config.toml
num_hidden_layers = 11
hidden_size = 256
num_attention_heads = 2
num_key_value_heads = 2
head_dim = 128
intermediate_size = 1024
vocab_size = 939
hidden_act = "squared_relu"
norm = "rmsnorm"
norm_place = "pre"
norm_eps = 1e-06
positions = "rope"
rope_theta = 1020.0
rope_fraction = 0.5
qk_norm = true
attn_scale = 0.13
bias = "none"
tie_word_embeddings = false
parallel_block = false
extras = ["gated attention", "exclusive self-attention", "value embeddings", "learned residual scales", "capped logits"]
init = "uniform"
init_std_qkv = 0.0253
init_std_o = 0.0
init_std_up = 0.0253
init_std_down = 0.0
optimizer = "adamw"
learning_rate = 0.00158
beta1 = 0.95
beta2 = 0.95
weight_decay = 0.059
lr_head = 0.00441
warmup_steps = 495
schedule = "wsd"
decay_fraction = 0.603
decay_shape = "linear"
final_lr_fraction = 0.0
batch_tokens = [16384, 32768]
max_seq_len = 1024
doc_mask = true
train_tokens = 147700000
max_steps = 6207
dataset = "wikipedia_en"
Each number is 128 + 32 x the weight over the matrix's rms, rounded and kept within 0 to 255. Layers, rows and columns count from 0.

# layer 2 MLP up, 1024x256, rms 0.116, rows 851-875, columns 0-63
[[115 162 150 132  81 152 113 135 101 144 161 105 139 140  93 152  67 155 165 100 138 143 160  99 132 129 169 105 135  93 128 108 122 136 110 155  71 129 169 139 155 148  82 126 139 156 134  93 148 108 100  97 162 139 121  51 138 146 165 131 148 154  93 125]
 [112 146 165 136 137 136  85 155 133 157 120 104  82 123 166 141 170 109 109 167  54 151 149 136 112  96  79 129 126  95 162 175 154 145 149 101 178 135  84 135 145 122 104 138  59 150 101  35  94  85 111 115 144  78  98 159 170  31 121 114 151 135 124 145]
 [132 159 118 108 137 127 134 151 130 128 101 167 114 128  97 115 103 119 109 154  88 133 124 152 121  97 126 101  96 103 115 108 113 103 146 166 119 151 111 122 130  76 166 114  93 114 113  95  82 139 133 123  77 117 155 171 129  83 136 167 103 134 112 183]
 [107 123 141 148 149 140 116 130  99  78 144 133 124 158 104 139 103 173 164 159 136 137 113 100 120  69  84 125 146 146 103  93 106 165 137  87  95 155 140  59 110  86 148 102 118 114  98 134 102  98 101 157  97 143 119 127 136  56 104 154 122  85 117 116]
 [103 134 138 106 137 138  91 131 103 153 145 123  74 133 126 109  79  99 117  63 130 188  90 152 120 149 147 136 124 149 150  95 166 130 165 194 119 120 120 154 148 181 116 120 140 163 126  94 141 124 134 141 123 113  55 155 140 112  98 111 135 131 171 168]
 [143 108 159 123  97 152  90 125 138 156 109 135 106 157 176 159 144 121 141 163 148 173 137 100 105 147 187 106 124 124 129 156 180 142 110  80 153 120  89 129 157 123 123 147 106  75  96  61 178 111 116 155  88 117 118  85 109  84  51 142 121 189 161 120]
 [ 82 155 135 139 178 171  78 182 139 115 148 161 111 101 120 114  94 124 156 118 145 142 131 127  79 145  69  68 110 131 111 130 153 120 129 165 114 126 128 163 159 157 120 164 109  71 163 104 119 137  81  69 128  77 152 180  85 124  93 136  83 122  28 144]
 [100  62 143  72 137  96  94 144 105 149 126  80 147 122 133 165 122 142 206 140 151 141 109 100  87  35 102  72 152 107 132 212 107 209 134 185  71 179 149  84 147 130 144  94 115 176 128 124 104 118 100 161 100 172 149  93 157 135 181 105 131 110 123 109]
 [ 22  85 130  67 157 160 143 145 161 128 174 136  94 165 127 132 129 122 133 119 143 135 119  56 112 118 216 121 132 123 125 108 126 140 165 124 108 160 164 119 170 147 110 127 154 159 127 125 124 111 143  94 119 112 108  98  81 130 141 153 106 109 100 130]
 [112 156 104 118  86 151  97 115 103 145 166  58 177 132 159 141 163 115 143  94 119 134 123  99 110 139  26 118  44 123 100  87 168 160  47 118 134 140 100 102 167  76  46 115 133 102 136 133 121 169 169 107 167 140  97 121 140 123 132 170  87 177  95 116]
 [110  71 135  83 171 105 120 171 120 202 110 143 115 134  81 195 121 148 118 108 153 117 117 108 117 107 190  93 114 129  87  98 104 139 197 156  34 155 138 142 104 148  85 144 119 151 176 142 118 134 194  87 147 153 128 164 139 140 124  86 126  98 124 142]
 [117 130 134  96 140 176 149 141  98 124 114  77 117 137  88 138 110 161 128 103 107 179  55 100 108 144 185 102 125 167  95 103 138 103 147 179 113 135 145 101  75  93  68  95 102  98  94 138  88 177 121 158 101 100 139 171 123 139 133 105  75 151 142  97]
 [ 99  86 173 132 170 114  87 169 103 139 125 133 121 170  68 169 117 209 142 110 133 132 168 176  89 131 133 121  86 152 100 107 112 130 148 106 134 150 181 125 143 124 152  85 100  79 112 104 164  68 104  98 164 152  82 126 131 115 152 157 113 159  50 152]
 [109 154 117 173 159 114 120 181 123 107 167  94  89 144 162  90 122 164 140 165 101 122 151 169  93 145 131 105  78 145  78 122 142 109 106 115 161 152 164 110 106 163 186 135 138 102 121 106  50 150 168  66 159 101 128 111 102 117 149 174  95 148 109 129]
 [ 94 146 163 132  98  86 113 128 124 170 164  84 141 116  89 159 111 153 149 162 163 151 113 122 105 160 184 113 151 178 138 124 152 141 115 115 144 131 159 122  97 119 117 120 139  30 167  79 131 191 128  78 134  42 117 100 139 123 124 102 176 184 122 141]
 [ 58 159 167  93 103 133  87 135  64 118 145 121  90 126  82 206 127 209 123  77 147 152 175 113  89 111 150  63 110 118 158 127 158 153 105 107 150 157 187 124  98 139 103 108 124 110  86 106 181 137 108  42  44 140 161  84 164 127 133 117  72 121 138 146]
 [128  99 124  78 134 146 118 111 102 131 119 159  84 113 112 126 114  87 168  81 135 174 132  76 101 127 146  56 148  67 107 153 143  43 137 178 161 137 115  78  82 163  82 130 133 164 129 133 137 117 126 148 168 125 111 160 119 152 125  93  83 138 134 109]
 [100 171 164 133 117 138  77 147  81 170 163 112  92 223 149 130 142 138 147 161 117 133 131 139 141 148 115  56 174 131 119 149 142  72 116 160 117 157 162 137 108 152 120 190 142 145 159 131  88  73 103 113 145 150 145 121 169 176 120 145 118 108  95  88]
 [ 64 125 109 119 126 142 104 172  82  98 164 143 110 131 167 121 135 171 126 223  91 153 110 144 142 156 143 138 110 119 126  93 106 105 137  73 155 149 121 110 111 131 150  93  84  95 152 117 122 130 142 191 127  88 125 102 154 117  84 176 199 115  81 206]
 [108  80 128 124 112 141 102 150 139 101 154 187 120 101  80 117 152 110 125 160 145 135  70  89 150 107 180  90 138  90 148 153 160  98 113 145  39 128 178 127 171 161 164 102 109 157 144  81  63 161 183 130 134 125 128 126  96 101 111 177 132  44 129 142]
 [ 94 130 152 144  93 191  92 117 135 154 123 118  99  97  97 159 141 126 160 121 136 145 114 104 118  96  97 103 214 109 155 129 189 172 127  62 166 156 212 104  58 109 110 141 103 132 115 105 134 139 102 114 173 181 123  96 135  40 140 135  87 106 121 130]
 [  2 154 142 107 184 198 101 115 138 135 187  66  97 157 120 139  73 127 148 119  58 180 137 194  98 168 152 105 144 150 153 221  57 138 104 131 105 138 100  90 186 161 155 163 149  90 110 103 168 157 100  87 122  87 105 104  91  78 101  43 159  78 108 168]
 [113 128 175  62 124 129 124 136  80 147 114 137  96 169 115 128 142 166 111 103 140 169 195  73 116  78 175 119  89 132 186 111  91 119 152 124 144 170  82 110  79 123 123 104  76  99 136 117 133 144 146 137 167 106 168 108 154 187  91 118 105 172 124 161]
 [111 145  96  96 164 136 102 201 129  96 166 156 114 135 101 119 131 172 146 116  80 179 113 102 111 107  87  51  80 145 122 145 123  90 119 134 149 125 149  83 138 176 115 162 164 165 152 115  80 133 115  54 136 136  83  72 111 161  86 164 149  97 154 142]
 [107 137 175 105 131 132  79 117 111 156 134  80  71 150 132 133  91 133 111  98 136 174 168  87  94 132 116 102 182  97 132 176  86 112 178 144 140 140  81 145 186 148 120 114 114 174 165 129 140 157  94 148 156 156 101  96  61 135 151 154 187  89  85 131]]
# layer 2 MLP down (transposed), 1024x256, rms 0.109, rows 851-874, columns 0-63
[[107 157 107 128 158 116 158 125 124 147 180  72 176  61 174 143  93 170  84 147 108 128  92 121 154 112 130 134 125 134 124 128 149  82 169  78 152 139  74 133 132 202 127 155 100 123 116 132  84 131 147  88 133 134 171 174 125  81 128 145  40 109 127 166]
 [130 131 111 125 126 111 162 124 144 115 111 145 116 171 155 144 181 127 109 153 129 155 163 113 151 105  84  96 136 111 161 180 143 110 129 139  72 131 168  73 203 123  54 141  78 106 115 180  98  28 192 129 163 168  81 167 151 134  96 115 141  86 184 106]
 [120 149 106 194 134 160 113 167 101 130 159 140 177 130 133 111 166  81 110 168 142 155 139 134 144 123 139  92 148 107 157 114 114 167 170  98 125 120 136 165 155 136 180 108 146 156 138 103 119 137  80 136 126 107 181 135 128  98 118 136 104 108  98 115]
 [108 170 116  74 113 149 100 187 126 104 154 133  90 169 120  99 151 151 143 111 106 158 148 117 176 117 124 156 100 204 146 167 162  91  96 100 138  74 111 176 162  99 163 157 163 102  96 106 137  56  64  71 128 145 154 153  87 103 150 138 101  76 111 105]
 [ 88 192 173 181 136 148 133 113 110  84 154 126 133 170  85 150 154  94 164 112 155 135 136  94 122 136  96  44 173 101 199  72 101 125 140 144  93  72 171 136 160 176  87 137 109 112 164 171 108 172 104 154 145  82 155 147 144 137 147 147 144 131  64 120]
 [142 145 140 107 121  86 158 100 140 106 128 115  99 152 134 107 131 122  88 104 158 110 117 135 106  76 112 167  91 170 134 167 149  81  48 138 131 123 112 151 121 129  93 201 136 150 152 142 118 130 142 127  65 125 190  75 114 136 143 116 138 145 160 127]
 [151 143  94 130 108  73 146 112 100 150 156 120 212 126 132 184 135 115 100 132  95 152 126  95 147 109 135 116 109 149 120 136 146  92 119 109 150 205 148 165  78  98 131  24 112 121 118 144 127 112 211 145 185 166 133 120 198 171 110  89 128 114 155  88]
 [100  98  84  96  74  92 118  76 131  42 144 138 167 146 127 143 149 133 168 138 125 101  79 110 172 142 147 114 136 163 103 145 123 138 149 158 156 171 103  94  88 129 129 119  56  92 146  97 145 111 129 163 110 134 152  93 141 128 129 174 112 103 154 130]
 [186 193 115 119 148 140 144 121 128 120 100 138 170  30 172 198 121 193 127 135 160  91 158  94 117 139  84  95 119  80 133 127 127 105 144  57  81  77 122 154 122  97  74 131 148 107 201 117 100  88 185 122 127 124 127 111 166 110 110 123 109 134  89 120]
 [ 99 168 103 133 154 168 115  93 116 139 147 109  94 128 146 131 142 181 142  84 141 153 143 118 126 108 105 141  96 115 124 140 116   0  74  65 146 144 115 144 193 216  99 202 184 160  84 138 114 174  74  79 155 110 138 103 129 126 101 141 112 164 130  70]
 [ 90 143  98 170 107  77 117 170 157  97 134 143 148 122 139  74 132 105 125 141 121  96 120 166 142 158 160 128 115 136  91 101 112 161  89 138 174 143 134 102 115 178 131 184 188 174 135 178 128 114 104 110 136 141 180 145 116 167 147 100  64 103 177 135]
 [109 125 109 125 150 124  85 122 157 163 178 206 134 145 116 126 156 134 122 103 171 120 140  88 132 136  80 113 195 126 105 129 149  96  82 164 114 100 185 152 124  72 133  87 178 121  75 130 140 127 177  85 138  80 116 108 115 106 132  91  38 143  82  82]
 [121 166 144 113 155 146 131 111 135 141 144  72  78 103  99  98 135 142  99 158 126 144 126 108 165 126 136 130 111 128 174 104 174 128 158 150 124 153 103 144  78  88 131 120 156 137 114 149 170 166 168  93 138 110 181 151  95 168 139 173 173  82 142 162]
 [114 131 106 125 134 136 165  74  87 115 115  96 104  61 141 141 186 138 120 164 157 102 127 123 150  42 129 157  96 127 203  94  93 128 127  95  97 140  82 108 135 141 116 178 104 134 104 147 156 132 128 146 167 115 184 152  96 109 106 122 106  82 110 113]
 [158 108 111 114  93 107 157 123 161 149 148 145 103 149 111 139 178 151  92 111  90 135 134 103  91 106  77 126 144 160 162  77  93 141 127 192 139 143  80 161 122 164  74 120 107 120 136  89 127 131 102 143 129 202 124 127 120 125 128 164 115  82  45  91]
 [154 137  87 131 109  91 143 127 103 158 131  81 140 165 110 132 174 117 133 137  96 115 136 138 209  79 135 159  63 155 106 199 122 158 111 108  75 152  94 125 127  82 148 130  66 111 136 118 126 114 148 142 146 141 165 169  73 137  90 118 121 151 191 113]
 [185  84 135 163 106  78 167 155 138 139 128 158 100  87 170 150 122 167  81 178  89 138 145 111 156  90 149 135  94  91 123 159  88 122  95  85  96 140 159 109 163 125 150 142  82 107 105 106 117 180 131 167 127 105 110 110 171 120 132 152 168 126 160 130]
 [106 168 124 134 110 134  90 149 155 139 162 170 118 185 129 110 122 141  79 145 173 152 165 111 111 133 150 112 148 128 135 111  95 113 136 145 170 127 121 157 147  44 135  85 146 126 119 141 101 130 141 182 110 147 116 153 149 140 143 119 161 156 141 139]
 [115  94 118 119 132 115 154 126 160 120  68 127 152  66 159 137 110 123  99  81 179 127 138  95 169 127 100 174 133 143 180 140 148  94 168 130 107 128 112 157 147  52 141 137 154 227  89  95  80  95 142  57 123 112 137 118  77 154 165 138  58 119 138 182]
 [119 119 182 142 113 123 158  85 153 122 116 157 214 116 132  97 115 167  97 106 153 162 117 130  90 127  87 202  83 153 161  89 161 104  71 163 131 102 179  90 149 112 105 107 113 111  92 137 115 127 127 127 174  42 119  86 153 116 133  90 105 138  85 140]
 [190 112  79  83 136 142 157 167 137 104 152 134 150 142 170 148 163 173 100 128 216 124 165 142 138 161 132 150 122 194 175 143  52  83 104 114  97 107 128 141 167 136 105 114 103 109 138 117 154 103 112 107  92 138 164 106 120  61 115 167 188  85  75 144]
 [144 199 123 169 165  72 110 119  99 164 130 149 143 119 208 100 147 117 157 126  81  80 122  85 134 166 158 102 101 129 169 138  86 136 110 129 108 136  91 141 138 163  50 136 164 131 119 161 187  92 183 153 133 179  97 166 114  96 194 155  89 115  39  87]
 [ 97 126  89 112 133  86 144 156 119 147 159 158 172 172 194 132 151 153 153 113 165 122  95  76 129 103 120 120 187 132  67 101 191 133 132 151 123 136 133  86  92 147 212 189  91 131 135 106 150 167  89  99 122 173 153 133 148 135 100 108  89 111 157 178]
 [122 123 155 141 126  87 101  79  79 138 156  42 155 172 133 148 109  88 152 100  90 114 138  77 158 128 114 136 128 103 141 141 157 146 113  84 147 184 140 132  83 154 104 110 121 138 129 104 161 111  82 114 157 156 142 149  75  57 152 147  89  63 139 112]]